From a checkpoint of a small transformer trained on Wikipedia: 1636M tokens.
Each number is 500 + 25 x the weight over its row's rms, rounded and kept within 0 to 999. Layers, rows and columns count from 0. Numbers have three digits each. The size before them is the row's rms in percent of the matrix's.

# layer 5 MLP gate, 1728x640, rms 0.0833, rows 806-863, columns 560-639
105:521489521513471502530533534491518519490476486521528496491523550553496503520477453521461505429484447557541497463506489539461508525475525481520508503505496523487524515474501514515494496452508478523512500482514510502520436500469489501492495484
105:548470483529500526566481514495516502503476532543504535486446505501508507486529478504473507512536457491544520500455488447498491507462510493476471509440479474518523435517464477499469479509550489489559513488517490494461525499470489512472509475
098:486455458473502548543507515507468446483487504496529476492508489467467500489503520521469502518509504569549505499561509483538532491487524484497505476517500510537500509466540466487512501526519480507525456477485513463494457467479530483522505493
097:503474504536510448540511458497512528498514444479506485516480537462497504525502470515471512499468491467502478554510494534481481522516515547515435500494509469475538483486550505518482453467523489510497474497465536539464500507498524526513497462
099:485520523497554536476464510537498511463505502537524464485483531457509529442480552481526496509487530541477523489503492509483527477494517469516449555504549519521455460549503484512485496530477504510475501476508462520494488499499491529551493523
109:476512547514541481512487532456475512496514506491489496491495521502534501472478469496444460453508505497501493500422485517511490511465477541489521489486512514491497541490508526542500501451504480509421513511546465534527513480497449466475492501
099:456506464504529498494496470497502478507477487521512474483450494502519517551519480482480481550526531498524456469485513488500518447551490463483484540549474491503513535519528513448507457511488505480488544554509464514498479542495547504514517511
098:506495536503480484473486534486513502493515440498515479510469489474499506514503465463485486531484482485514500485463534461501564488482517491498503480524498504493513467475503465475496509483475526522540512531534510482498475487484494476489509487
099:530467505539508526524493469496569470512472498479515498486499462441479484515493516525475470479459496438532470474489490508509517475498489552492481508486525479488495494514481462532527540493508493479502468449471525543487493495509421510500482537
100:497470488477539487461509482469506496448503470526492502471510476485467529529486502480502479507492511483529534490496529481537476496479516475503492500537486529500479456482512537481513499529482453479487495536506464497520490483565477492471514514
098:477519464500508515503483536475518527486512506482552480482480448517491491459460472507517474479469540497485515506487507524456497468494527525482514529469534482487495508483504517514520500543528460510500483465437492513486444454480526494486501509
098:444484468455496473502494520495460484480513537518526487490545510495496502532509521475486527497494535513481536467506476493443529516465497509502505509524496487489496457509490509495563493493543564490508463486473514478475482473476524500509492557
098:489467469510500535519485471491517498510485479491508551519518497547531457502516545469531463502542493497486489456557509478516484463477489516507500474483477515539479498504476495499497508535527493488488532516532511473491480482571488485505492509
099:461481522499480474479503522458436462522491493499530501517561515474497535482533557487456477529456525501534444507487523505488507533532496486492500511485467555441507480473458477482502524507475478516482484539472492541463537446494499502499470518
103:502467488524510510510549529510477515541501486446507528492523511468481521500476484523492475543567482502456489450566500505491494505478494489506511463515494499487442512478540556472469509522526553478432523486511510458438458483530450529490539501
103:529553540526509513460544505528506465501483512511490551483476472506484536463525470526521490500521459478525469489493525476532484501532473547500473470488494474503509512481512543492512506571544463521478533511503512472477488495516475483488476494
103:514524486487504471488513516499496504553503481524456512523509460446515510543496530483472475493483452521483545542496478524473531556512532541477551521501488502524501514511483476467506476503440525503519511494489483490452490481489467530479504501
095:542488488504505490552488500490490553528521520492485531465516557530492449498451562462531493493496521482513498538510488486485490480493514539493557499557501530488452545479546511523527474501470522500476477482520484520562504510514513510504484505
104:515528454523501506454508486516494498515506461461559508468502501503498482530488480491475523549493491520527481502465504454520483520497529483494470528521520509543479515519458493533492475513505547479508529490530489493517539499514522517523542515
097:485514488505453518466553484547530488492504513575527473494517503478526478487474517484459545504484507512485519494542499457502469495548497478501503513537477517527502499446539528527512500526531483479464507501507512463471471517486537456434479506
099:480505457491494530451511525481489490542516481512483511520526468526553450499505484491519510540534522493491486485510504473489528499477526491501505511505520501507435554490531484500474508442546471483528495515478523477500487468486466526511506519
102:524506533483513507489522504487530492479486511457460533509481472461517512538532507501499501487507508506511500513511497470528523486510515485525489493513526495493541525590517481499476524464466532514490489496501501482482487459500474462522481487
096:511489517508508486477481535531488518496525476503516486541479510489436515495524494525472530498471486478487469547524522486518512483484471501495481556442460505506497530545524534496537489512492522502567477510465482529518521486485500515473470513
106:480535552496497532553510461494507495506529476457488529510534498550548524499485490490528493514555511480502483550511524499490517490471465475492546500476536494493495523482475463477460517537523533482485490531550521518538510508511497516481532469
101:504511505480468488530531514508506489510502504528501510469520481459531548484509532497457514522479543492539466502495520492538484531510518501530537494485525495537450499521509501452518523511502474450477472488510463505484493514512511491495520537
099:531485465502480555475463498481484533512529494514503516474492479537499524506479480559473498509490514509539462522492532503532521482490478480460529478519533522530497522521515487463451472531486548475509462522504487514530478488526529513477523498
101:491496515499529473504511481495531461481530491502509488463498491462497509535456465521512511492549520520504505550531539487518499517516508525464471514529489496511503500494543456475501518521472473540530480475495470514549500526464496489489503478
095:495488490493498453510465528535499504456478504491482522513507476557486476502529526491483485542525497548502502494489462487518512503467520496474507521496468509436505537503514524465460516456514498524506475510476555529521506504534526512492501482
103:512437470503547540500485527529511478523517494461539479507496489478534528502538517542516475510519445496500496519482553509533509531532482527520467436501522481537511478538486466498481459499470491523450456479460482518462501494530495522490537508
110:473514529506522519540522513487507485498503528513469449491471523481478527498448505479505487497521519463494510468514527496479505498519447496478508489461484509522534462513518472525548513475513486510520474504501531483494495528506491466497472510
101:479503478512490440527490524468491514532462491493507499499533499496493451515464507535498456524465533472523485486507547526483520489522463532494481506484494512489499567491501481533505459496468470508522463531525518513548509481487502505533505471
101:454459525525519468511505532476499516497498491527497510515476473513476563490507484459499549517516494516486492446545466512504528518498510475475494447567496501502438506507459455556478496473472505509496500513535544478459505534557465526467503491
095:541503466529524502499485520510530476485476477499492501485478488488510517529501522473495531493483526527520540499549533502493478509527485518492501463501487557488480517518513532504487513509511526477501528539483474505492532485495498446539464522
095:512539488471503528494536514490521513535474489529474531494523517512480467547547514525467443509476553548469503505530512471480501475478552516481475526531451498450510490469509504494540464494510535510479498519530469498486513495499502503486480537
104:497472515504506498522463520485481514504504499503488507498513503499485491549487500503517515503471474510531477513522518510534494501456517509531468513494518525498500480509503554521548470495469516507466497520499495497484527496521466490511525490
104:455465510517500488480465483507529509541514524495478502512571475475560486514504515461510481495488494540469463457486511505500486511536501513473516489473505486494492478478528499474496495472487501514488493500558545529465497553502505497519549478
095:475495533466490449493497467497511484515498474552521475469491478488512491474462470542472497523464494481516473508543481538596469484505533517475501507456496508520476484526508526518512500489539517478513500543533488482462481495529517508463519513
095:513475485531541521508497526501529524526532491481463500470478492483542510522473523515481518493501486478532493482523511569492511499499552479527504499503456496537472510481527500485490464479525500501486507455479487481507495484514497503540495477
084:462501455510533455501474511524526527529555487548522487496449507518497489526470485490512462503497533532479499521497500509460516494539467498499539509509474468494445464487458495515523478512467491458515506499471477519499451466506479457505496502
097:498541500522498501448516491517513518469479518503523529530474519445500458504512482496485509476523516522479480476529510499509466483516495491470503513480500498492553470498515466476461434523482508487478489482540539522499498497512478555509485489
106:477526487489505546515515494521524469522504454453510492475498541475452435460543527480525478554502493493483483497510474507480499482437534479486460498473516492513503481486535483486484481513519511522480489504504529468538456462526532552474529543
100:481465456464520448536511549527480510508488522510480513463450545499531509457453488497483491485514473488537468499503512459504547474482444452505499495500481500478485510472511518490494485506514488477484482488490515472516527531528484474513496517
100:499459523488505431519526494512508503479492491516508520530466532500499507519482498516478511492534489502488518518525527484512499500481440499506457504481463522513503536522532513477491502511520493444425472490505492489475497473528496484455530482
098:475521528469474525555530522511513475522496493504547496484522446517495488474545492537476462480430454474470508467515526530520508500524486481499467520466459507478449518493563482469468493539476500533510502545485487497503539484521537529476470555
100:495516460479479464470560501523457506509462475492504479495519543467473540500500479498506509494529504502484517476500458489511509475507470503494497487478503499446569511483486533500498521501533508451528461470486500493463557530527501505475537481
100:473474536472470517529495474483504455514510495541539492464523515512488538477477505523489484514514450490495452518479529492554501490480477491517502477491517452517484515489506427506502481514506528480509482475525502493500461539526502528470531513
101:521475528482490505497508497515509509516521506511497483518473516476515495490502426486525538520457495510475536525529480483507488479480509521534497470545457469551548506493493501526514480506527486549508494477510494479506514470505527470511488540
105:526478521491524501484483472500522508486517507505533505525503499514537521518487530511486531503498519517493485470500501481463517552503520522502504494479502513478491508464510513507491509550529536552494477514481500453493500491456491513464481514
099:533531491506564541481496448504510481472501488523472515485535519501511482544472503509519522469526500515538512502517513531509491524481451528480533465468549483454513535539477506527506528521519515515479518505538489478494480500516493531504469494
098:481497506475503470480495505533487490479547488473432468484488487459489505548504433496530490478535499483498493531493473532489537498453530530505489499525519438490501534534482484499479494492523544524510519508486512516474478478480517523501472512
087:506493501530469509514507486511528476475487560548524491483517491497460489531513487510514516477533501520489552515505538494446494488459503516491494476489531544442538490522499492478500497495491472515501489574530474462485489561490487508512536515
105:536477473451464533512527502502465537480439439511515500506509489503519489529469504546484512528508520525507488489504483470518492509547501539529517504487527489472498477515531477476506523507485534548493507524502547510522489514509469434495430536
102:518521498522522508475501467437446482489484473477493522479446503488522510502509497526506476512520557511454466517495502514544481483483535506451489498489512486524516481488482518473493448558474479431542552490498494481466487482509481528498513497
099:511522511460495479485545533474512480546480539482489515477508539487480412563479534536528474491479491505526474477513530518517491508534473493483465511510474463500463497479494561475469505507492551475490487514452535518526504530493505512511545490
101:525504546513531522500515486474503490482490491453472467540519493510444527510480510482471497519544495525530546495480477481483498468466540472452504520489516552509472530496556503472491471510471545510487510523474493501564488496519444505444482499
094:520524488508508467479504530491511496438474504491494489487510476530508480479485509507460466531497499480506498488491485481487461496555534486460448488519461498476453498515521550497494517501524521509525488497504503535502478492472460507479478467
102:450508498512503538537522510519501457513480438473489504526563497504463494527518505547491500477512492569491499509504489490519486468468525467481498486517516455560513460555514474474490452490514497520469488521465462513514522513525544493418484500
101:507477517479550531521512514533526509495525498501513510478547499507504497498513493484491516528472485529471471500503468513495464532468499516524442512473504519511519487539537565523535515528531528500447500506476466528527504480465520479470512511
# layer 5 MLP up, 1728x640, rms 0.0875, rows 806-863, columns 560-639
102:473437492517526524469495494482513492529498516483541485515506500483493483534499496490500427493532492488517530456488482489537530565503484487487504495503491463483501472477517502504478483506502489531474514560499538477525510521535503525450469505
098:486467540496491457512555488525454487523446488518475494498519452490478494519492487488442487557488494481528547487496490514499457515438477520492513517481503507495490508496486476516501484485512478508493452495512443480485490514480478476496493494
097:494482482531515500521446529482518531507462517550469493510535498484489493500531477517516492525488514491507482533500562507505505466513487504465475468505501502539552484503498520507499499473509493486474485516524497457446501545493515546484473510
095:488503525513492466492531490497507523502518512501463512527529498485474500478482516507513464531540540493523510531453467502510500503509496482489512449502530477526506529504493546509514478466464500489494513497525515475515545507506511527461519500
103:498481482534492524469496491468543482498488537500507494494523512517540487462468501485529525480491530526494464527518487517493485461503527498528519491472509520532522517477503499477499504509501538516532512535467480489474477494534504496529489527
103:495452483512487548455474490493519538523474525552458484500527482462515444508535481489467522505531466491488563512508499477527446485507519466468469522482494513492490508496548496523525510531557520486506506466479465506457517490495498494468498504
101:495473488518540506524552492489504523502452519498501556496495448466506496516493512503473483520524501566483517488486497498493476472489547492503519517477553517521513515473547478483528522482518529523474486506498520471502489488460488516468499471
098:480469467472467505513505534508523475514484518504517493489487499517490507540518477496472528515496460497537498513513477481487493463512502535495479533536493477495560476531499492556493488520494469504484476522455524526483540530478446542488489522
102:476525510510486487512486508511496499479509519525490492506485490508490486503486521492478540501470523482460413502487492507474536519476443508539472488472502488560506480516494507500467520533453474493523476528541518525463504497500471532537518532
104:499520479486462528468517449490522525471598507540531465471524482465527518457530498471439501503499494498562476526478471538495504507476490530492540507504505492506437506478545517480528459493518486559516524512465473484490516530491503472495506506
101:516497501492516534507519491496541502503486515511541504517538470480503488516493510515482506515502501482449487466504515502550519508489499536515456501519488514468500518512522471519558547509489422508510492504521495524491484492515502541558479530
098:474512480525558436486537509469547545471512455538520476514556505479469510523473491473508516503521487495535503496466544513510498477499461491509457516525510504536520511483484498476458504499522465505519485530455465505499486473539488498500476524
097:470542468505519534545480479459492526515490484487499514523520499488515459534511545500510511490492516506506535507516462501503522507546536511499485481471460516537492538463496516515501481522485501471487491520522542523500475540522497489538498503
098:470500492520527523460522467475492501467513448493489472494510505516516475494551495496494475502464496498486490489480504518512481526536498507499511477516474502476482486534508506479495540505465495448478515557498483539468541495513487477498507518
107:505481507562476466463513510486504500529482543493481511489526461498501466468485525492486537508519514507465514492521512477485506532475488493495526521493454478522512535483484550478495482498480516483457514558532541459461478445460495491448533505
101:547489454513506466545504502508502529445528539546531478499543510507467521523536484510551466504517475471462502514528524488532495488470496469491496541509481485521526546536524498505476505505472445519467504481488477536494515523524521488477466491
101:498475499496503491512509512449504542485461526534457506525563508482476435533500499522518479480510490487506449519446521465496528506495529484493499509526509476506502508506516490484475459496473471463514533483479508516491521507521475484470497513
092:478515489489488493507461510514502524499490541476559489498545460502532521505478427473484514479474593506514503476513492477496505466444468486493499505509484529492524515516539500533473493510534478549511544493541487491513500524522451530518523480
105:514471502521490513455509485525480503483511548504480522467539514495487498517514492521482500520532501534504525507536473499519490474452470536500470524452510507518490533495532506483497473520534492476495508501484443537515487503529507497518538522
093:533491501523503559479477495481465516512521520527498516483522522504509487539536527492577515476542541449508523512534467538514512487503489511465515485555524504495498469520529520474519509536512464512515437523516507482471517489506475553532486505
096:440541489475536477514513509512492495511480458512522518491490502483486460493480485549521456512514528496506491512506493467490551496467508464474500468470488546475513541484504494525488489477525493449516438491512497460493478523483489544465495515
100:514514490486481526469455511538486505537489514515457526523502454515467489429549519563529477511475493430488503483431504575491487472493487532484469461481573454512491510494520470519490498477473521519515492552498480524478474477476472505502478490
096:505503516491515485446504502515520494510510512505476551471516520479544499491479462478487485485493517490532534493536524472491474531528482514499459471499520510529482493562527471507531464516506495486536525483491489493466498530476510490518518501
106:493504461443520431471545476505571452483512478509542468525519482490470519537453490493548511513455470499490543489519481447469485483547515449472466527491499465483513542514523526486492497483477497474526504490511559521468494497515494486546445518
102:511486463483510504518482493481457506551529490499496493477552489455526525498531526478493508516514525465517497474478499468488501547487432485530506540516516465489498448529460479526550568467490492504441550498461485511513498488526522496486503514
103:546519464497532543495523481492519501510505541497528458451510514490461477501501510480520490476532511463532560498488492498521481513500512531517507431511482537541450495494536540483464542508481498494461510508476526525518479472484533471493489480
103:503525519521514488494456454499560518559495509481502511520462489499467457506534514506491466545523487515517471473554519499471520465502508507489503470533541508515453518482505482439466501508458524523525519497455532536490541492509512516477519475
094:500475499514513488514506508481511513513490489478462485486498459505484502497484453509541536511491496479498502454511498499485464458465535510514451469532502543504524502477492505504498495511491492498509479510464483490529513515498544485473528462
099:461515531458507474503513475530519528499495447470524489523473500495485476468514497541490514503490500512486494521499505496542477524472476485540493522509515490503481492535493510501509467480569478515534498515554517517498495501540510502519479541
109:511488495520469511461491521515495498470495459504526517483463449539463463473532495557540507528508481554462473507527520483517463465481527480489483504536477501475489499489520516515524485581475471475482478494532486512516478506500519524497497499
100:499448514506468476502522477572487480492462511445478534491474503539535481511500483492441490541561513503498529456505480501522542469484507561545497456468509480481510559504529488496481461514521522529510479525534476480524449505461489473530423469
100:494501495506486523527499474470544528489499482531478538482487544513462523524420495518493471534501498542525469504556505481491491462506500488539488509477552493543536511495493561475471507492512564508525488495522542446477508511473517553520486520
096:482511500526515512471500508466527509524508474522513482565510497486498478491507532492492499469507486541530507483511516543476519523518463493531475503514524495530510502508474488519484510509464497498459501508479482449508532522500459483507501507
097:518510478502553511482477533501550457481470451485499483476538458522503480476490513483505497564465475526469501508484527482503494498507518544511512500517480497515506500520487466450521500519522503554486472519481487513441480506498502507485454502
102:522537479482483519512522517490506458485497495492486497511548510470470497493480512509524496430522521499401461463497505490521497498475461511466498519487477480430493467477499471487433541510507526494527474485502520523469498475505508480518491522
104:467504518538534472481489485472560558506527498513505529500535508509552508476479529546504496490476460525491487532494497502499534484515469491457534533518488508517484463502480485501538499504438539487498506505521502510473520493500504502494476519
095:491495508556478485522479499508482482498516513498504507482502521473513570494560506485516525503500485511497471506528534436509527487528475491486521501494512506481483494486482492522523464498496508491510495545513487528497505490484523477515487501
100:517471518541542503537507503466534493503528528459486499481484494501526521537530514491529498537509483497543496486533508465515476549527518521482478500493506516531486505502515464509488488457535522531496506492503431466495510510497505500489504480
085:505484482497499462503484520517531547523502491503557455511476579517504507497509486500507517483515503474495498533475502510488530499520462480484488552471499510473539510513533465503488484498507504467501527530492520518454487500480514488555495483
096:457532495507516474486492486519529494509483500490513489483498502498491499500509536519487474542509518511511505482417492484509534528489511517486562480527523498489525550472514464534525473520533548498467498517498494487515475508495526488449524524
107:496528506475480491493462548464548484478469508464489485472516497481449471535475479483502502486501469508468484524469495485486464462552482422522512479500469520508493483521450495519496457494543498506479492494465507484524470431469510465507494482
100:469504499482559472513488522500502501528517494514451514473481457503497434502523507510525488508510489492532514515482507495495542494479510477512470468503524525464471482503535509503451512502498525534549478485482532502530485509502520481490527525
097:467542473507499490518502524500512498512508502494505493530521519513493534476509492491507501507506522487489519510530523483529493490479510544491464494464491512465494450495539533493549490519478509498517540496516479520487477505497515493482529487
102:511476477520463522491489487556482516489490490488528501507497495486544548490482496517518483511499465506533477498510540525514523472488506498460508514511520523531536508511477479477498542522487525505502517479482498505539518477442506506489499482
101:503497521516525552476495518486461506440507493490479545487449520527483508476541519480513517473493480528530527481490511534499510513500478514520457537494494502508481539546508508529533488490498504509472489490504516515514459508485543476498505512
101:478516512496486498534499474495532473509462542515487471460505501495543496504485484520507505496523511448471514460478459493525505541482504457478502495510471541479480467491528503506531494517480494504488482424522522516514507565525462484464496521
103:515491465515512518528527479526480480505487494496505527474504493506505537453508499502494480534507496533475521531445457459524497511451493514483428516446540497512508535528493528572440486474520467475477485541521531438539508497545526522517535488
101:546491508480476486499507538525505515531519489505512535452517484517512480510532498528455522496538515509517487521506528531531500474500489503510488487513494466516497510525507503530513540522508555482490441497529490484457509515467433497453500498
094:496549508479515534499467469474522499488511450464449528539482480512455504495448510475527498469515520559485471494483509534493450534505512495496546503475511502497500510514505500517507470475488489509528499501467468486499475482466468511486530501
093:470494518459512480503532494530506544440500516476506496523496474471491527483490476508559502483520518504474486544498524516509487554465537519482502464502508487503521471492499488480524485490546489534495441469488532485541518473481524482496493498
087:496487491539516476494493488520486467536536491478486494487519530519495530487456492543504478521497539519479484489471541502484502477483474503478481511493561532483498527467500492478518534521481497497478489482485463503507481516527510507473490527
105:499494539485500470484482481518514521481516469427508513479517526459486449454534507512523532474513510522489490485539497524509503504493528454508518540485460501488495472457508513500509519506517495532518523501497470460491497453461494517517502455
103:485506527505506525516475528495482541499513519507443502575493516508477531542488512505524493516557542499475537472531473472515508481495480528539515535484487492518531508527504507512496484474489505529522508487502476528462493484543491470534518507
102:531499532529487496539508494550488495501554492461493501507484510516500480520523490476521512474487453496485496520503519476552523520470482476503475575448474467483520485509491484498520535439458468454492531500530496485506481505481473538522490494
098:528490533520517479461489488481481497527536555508518470498465570509502482507466512484493496502526490445506491485521467504469472509460501463486519494483479519533431481443504545499518505491490486469469487503518491531503535491509538550487470515
097:520529482460507518503484500532522522537550476525510548481495511509520487474452473504509442502503502508505532457523489498522529493514480494521529457495526481487514477491520497514503490487519427466486545488495510479460502490479516526454496520
106:482518478492480471503508478514481514536452531558489508505564516483519490508484504499476440473453500546491494487504492516520508529503526506508501515529499500502469486454524492479518486462490516524485475501477478487521499522510504507477510493
101:545499494529545516499480486468504454537505483514481524503417527522518454504490493493521535519498539505490474494470457502487499497539492500527472503490479461510524490471493516470456499476485530506495506509509480478455446500497500518488519485
# layer 5 MLP down (transposed), 1728x640, rms 0.0501, rows 806-862, columns 560-639
103:476487521508559551492516511505489508460505515482487499448487510500475466472468529492518513492495535539486501508545525462549502486473505512487501465523504481515499528521526495519490504511500501481501484513507520487526494517471509478480463516
100:485494497488483492429519506595482462525472529476570502500553480486502453546508507490484460543513500466499504514495469520518474549511464502485483527468533538468510530524489509490539529507476497481504520525479518459461499501537500485463474516
098:482499522522494501477498528543510473501495462543503479516467509487464533490527445523521479450486449544524507499520511531513502448550488498504493537480505505482507521479466528479450476476467533493471480526450499521522495510497486533482540487
095:509511515476464495512468507507538515541515482498491495502479528522470473513532465488471500528524485523528495504487474485518512514496487549492514530511472474526457470484476495477519499483505498504464495515465489547514504474497528528481506538
102:475511476525524503518530503520491523497492484520493498503486532523491477487526496474436480457469485509488504499486499563505514458522532497504533498497473537499481507513547465495487526460489525493483510514449488464498495510560481486537506486
103:517527465485498523508480500497537476480491530550523521541483479475497497490522503511498472534531473498485471500522482471487544509510489500502471521494499498497518435533523474500510494559564523543486484463494509479523519515484493501517520494
100:526519496489480490518493481524510446510445489527465506476516444485452452507538480469486453477547514588539501478531492488509522504526490499495521516500486430490502497496488530529511520504507500543446476510472491503500510508561508522505516498
098:504516500527512486484509514504516508520506520453530464492498528518513466586500514489449502519509518504492510505505498468480515519492480495494535533518477487504516465546511474519527477469546494537506491471438531483495521490505516515491554497
101:431545523512535505494510536499484521520499503512475546484482492495489485514550483465548528548472494515500517470535511480479506521495471503521529480493509504521505487433465543464496472563462507511532512558540517512501474504506522496491537494
104:501502483497506528527467498496461516509510500480519483500461497480521498524490480492502532513530478507565485491503504499497498496534498514476509514498517487466539497517511520481558487514488436524516509535439494509507470495461473493533474461
097:521480554445474510503459500516475501446490491500501500495463510502500491506484473445458489500472456492469473490552509505499491505466507487498455472475512494531526462526500506481526508473501530506478490472521499461456504509484519533469470477
099:525475452510538523508520498466515506503537505504490490542495537496486477499534526479473540523470532524539501495505485472487450487504501487514495529529500468508514493532474469540482492509503483500495450506494519447507497448499494478459481504
096:535472516492455501523506506529481532511538460509497482509457489461499515466541481479498496509512530536506516549470506471493503475541478526525497491515513471458509541531546473513476456503550517454530536515588509497549546523510543465506537465
102:488510498535544519484504489494482485521476523507506516514444534484512470508502459503536523511507533493485514464510480536496508527508496467509519517500526527489483540502547566491503512492507474496465507512534507509487486454465486455462553506
104:492442488507514487501512483539496504480487502518466522483451514486520561485508459552461548539540496526469525503516437479468512535479545470509504518519498503486476525504478509495502532514514480461512545524512486522483516488488528476489506494
102:505495467489504494477509481482499483490486513494525525481504523542470505520513494499487493534531435548488507514519477459509512482468479480521472513537492452534479466529504534483524524506466473506513495441456507526525529473486507487434484470
100:465505471521524517524518489480546550508472522470486488511488484499509512506498460508468520496512514496490538478461480479508456496467498510497467498511493521490468506481530473486497462511484507474531447495483498519471528482485503510489519494
093:524487498476510540492493481507520511520491464517479465551487499500512498484498510539527507533505503493495508505490478524494529487511513491477547517502521482524499493504451504504466515465510540452475494497480524451469483513498509485499468516
103:514509538555450497518515486532527505487479511531502544511514518484467437520522534508474480465499473509509489487532498457529517506519503478514497539506513471506450546530492502519466545511502516490417490529504498460537522489491500472491536510
095:505534492487498483504501499469537527511477493496483508530518531478521495475529504482523521516494515558460485519503497526458495499534474516531528516493469493520497531501475504537522521479501478499497575523503513537516487534505521460479525485
099:491523513537527530528456478536500480460462518516490524490511534448468501512459478526476491550555500466511494490525528479490519488493513489472539487508488500507494489479486496498512481496514489492492522491504493507492550522462539540468512490
101:484496504486505537503507492420419517473538461504501461520522499540462516466523500508511505481532552491529535468482508535492481470492454525504503518523511533530467530465538505504452446523526503452536517509493481501480541531530475488478477538
096:476493541506498530479502497527501529493506485503469525507449494487520519470503509460493522540491506475519504482505460476464505537516541468498518529471511494529479491456515478513572546506524476538476504447554478499516544500497511507495455473
102:508532478445493538482495494492506471505480480527508514459508507507482447518508493523505482514530495549506511504493514468474449551581510516542481481554520479498504493526535522518488503514491468524537501503466514516440503467512461456470511553
099:515495529546464507512492482512517495438507505487493491484509473540538512509500539471490504525509499485493507536484490515535490498559503511478493537521501502489520536530550507501531493529536489505478498480546513525470522484513512547477541486
101:519544489471527477521507464482551500496515498492511495503476493481504464499490529547494531523516510492449506529522507485542507495468518500525506462478475489514531457472536522479520501506500493485481521465429578518534478524529551455494511488
101:509483520498506539523562503465480458501511530501496524502487480504504472464531568540525496498484474513500536506514527501513495543484492467498476501511529505557487495501505503489486505498528521485543506478526469428506453490510513489487543498
098:522471499480504503487528446503509512518473513485588514489513516489478521526414499516533522468492508507536495533484490496506461493503465510541458500501512508485462467524546515529527532481497519460496497493434515489443476478480509479445485496
099:500504477445477531463517508506499494450431524479487454538496524485462487507541493513515467483481482472513539510473496486527504570511522505507535455489460481550535436519527527450503492531523485506500471518460473512505503491498545528479480513
104:548501509546505490461491493512531460482500482493553509488513503503525511499506459530531443489462521499530466528499534471539487497514506489509541486523495501445519447523505491513496456515499493523478500493452485508486504502504468518520514521
096:474451465490522539493466516497533529477511503504498512481537484508493525483492459473506515516464485544521527498527527491549468517523524524475506515507506492497502495485491533466540499472493529544514503501491509485525510492475497507539507522
102:510509475494489497503502516515493466486521480532534497446481530464493520516454522508489523537482472503502493488544485483521514496528467487508474507513501511495552513451512486475539547500486566509483489509493514500494448491475508494468510515
099:483483484517450507486493498490484549465495503524484506489505461524497464531507531498505510490494491512519492472526541482537496519491487533486475498534511491515495507525505533458464529494502450537480485511407511476480486484517507496502476531
100:493477482486521514526457494524544509512522489460483470475522494518481498482498499492505536516526495501513494503504504479510503489490511502521476518498541453522498495502485467475514548488483496499500511490556432487468456537529489506473478517
102:533508570505511505482510523532504504514473490551473470506504515493477483531526515491501488431510505524461476506500505474497486522493523522478478505527497464546478455506493464537473489493479493523503493510556503490470491464505450467531481507
103:490459499518485537504530482491522525489526473482478486517514469527490474472509473461509457501513474547503521515499534451498466489523466522519501512522480492493477512498474548470474499547517487498543513524595490512523498517483531522504507489
098:479496508479498519453514526477503520491500481513525535500496447527481467469527507523495445518508473494473506466498466535500490496445484491527496480477497462476494483538518501500466496502499509460493486509470522470519532496480534468465487515
098:493557521527502510528554530520517491494493499514482487489509486475469514515561484475501479470484511512495523501480487464496489492501506524497535488473454480522503494524506496468470545501468450522507516454512534490471511506517504548490461518
091:497483487504503481533497542527463457462553501528494499510456441550470489522489445525496533562525490524500462489506487445511523474528464463514525509503495484518540504509489492529512553463487532529498507504500512503516474524480469469513445468
096:490500464491482493555468503475493507454522502497471494476517514502505514527502497502471492493537519490522511458511530507467494501462504560502467482516482542448516549507553479550468531485492509509504523471512481485489453519532494490492499472
106:495466494483489492474499472484497488462515500528525490460522458549520493508525483493483497452478532532486447511498501528538506487500483481504537510502487512475518509488446515522465518507503515489460520525535528546444513529522474470488472501
103:487540450495487489492510486457543497476479525512516459488511522465507549491461471488501512498524455522517503522532474481481482494520455527525495470500486466465479523465464492473513497464505509503499464476520478485493500529518518477507512505
097:511469475510494480546519489534508499471473478488515483498503490485509487500508465455489491514509501515487533504503537488542519519508501521464498527485481511483455492502495506504477489520529530498465471487418507492499493520467487482488517493
103:498527558505487545515476477473505514538493464482520490506508490462500516458499489505483500469500490534500497502501514505486517482485477495494512506475551534546557509494474539484494484534535529500535487501471496551559496526534510525517496510
100:491477494479506563512494495470483531455564503474495508489530539499468495499540526492537477487509530545515505502510523503482487532511476526535509514493468494496477467487479470502505502485463482550496456461520481492500485497502533439487490506
101:514540466482512483500521494496492522467523486481518480448476505501476498493446506491545521472483478488469528483488517484499508552471499493526510470465442552577494513520471505491476508488523505468505470491560492474522508491462492477540499508
104:511455491509507535508539467498443515519468502495517495483484507509463520488540448457500467514545507512498454514489501529513498499517450491511488538500538480517539511519517492506471542471526477496448487504479491519488505498511530495482521477
102:477503491452493467461528436488502545491498493522493503547489535468533546490484484476498515545495479505445500506479511492524486475486492502493496528445522516511463517490515510496532532533530555501487472514516524479465549520519522476486500472
095:514508470506507525494482471517501474515520488522495523514515515484425500535474495539504569500522490522495496478520475550448532552486487498522523507526491460461526515525550499511469543511524547538501474454376532481494467462508465502521538485
094:521470507488479464539519500510433472478455505489503435516500471474504483534472424504535496444526518487489490498527477445482489520531542545520507501503496485531491508524484509504484523497508486551497470482493471519486513509492495469514491500
089:514516514473509481486572479503567540498498494472509498456494484500468483491496488476515550451521529473465483495491527511447504506505502488464470446526539509504526496518510512537511439482502506484522523520567495478526494501512530477519519544
099:494494456506519501496486564505471502540488511499469500486475526497515484509496526482471504466484529515466475491528518481485551505489503477465512485477472476531564531530465479514504505478520505471473486518460473492504521478462471473508538519
103:481549483493437550478484517488491486491487497444470510482526521500529500501490498518512530480512452517503493491466480527477457472527520479485529503477547515536513447495448539509477502518480552481531505482623505534488492491477454469525515529
101:486501523506562461492485505509492496526514516499515497445508506525495468501474463500509491494504499552484482521507547527516523438528499449487512497509502501520500484437512511504535493462484442511524545518573506479513516514496494462515521562
100:463438531525492461477497480491509524527482506549525482482510539461511491484470483515500524516480494500508532510503501533458490554475488494502491505472486494559470486498494543537498520490518459513541494510514505482477498499501500486555467483
095:511484488508498489490449550538522483485492509511512487495483532520528540465496464497524542486472499486562531510512530473471496489491499491518509484499509492507512481538529480460508501526545483552512483528509485424490480507501484512475505524
105:501486509510439521516565516468462511521469491480471524518493494473476499488526486498495497482489524499521526498472496530497531496482533439496499526474512485506462478515462507479505476496518485533473469512480517494467517560433515531415506498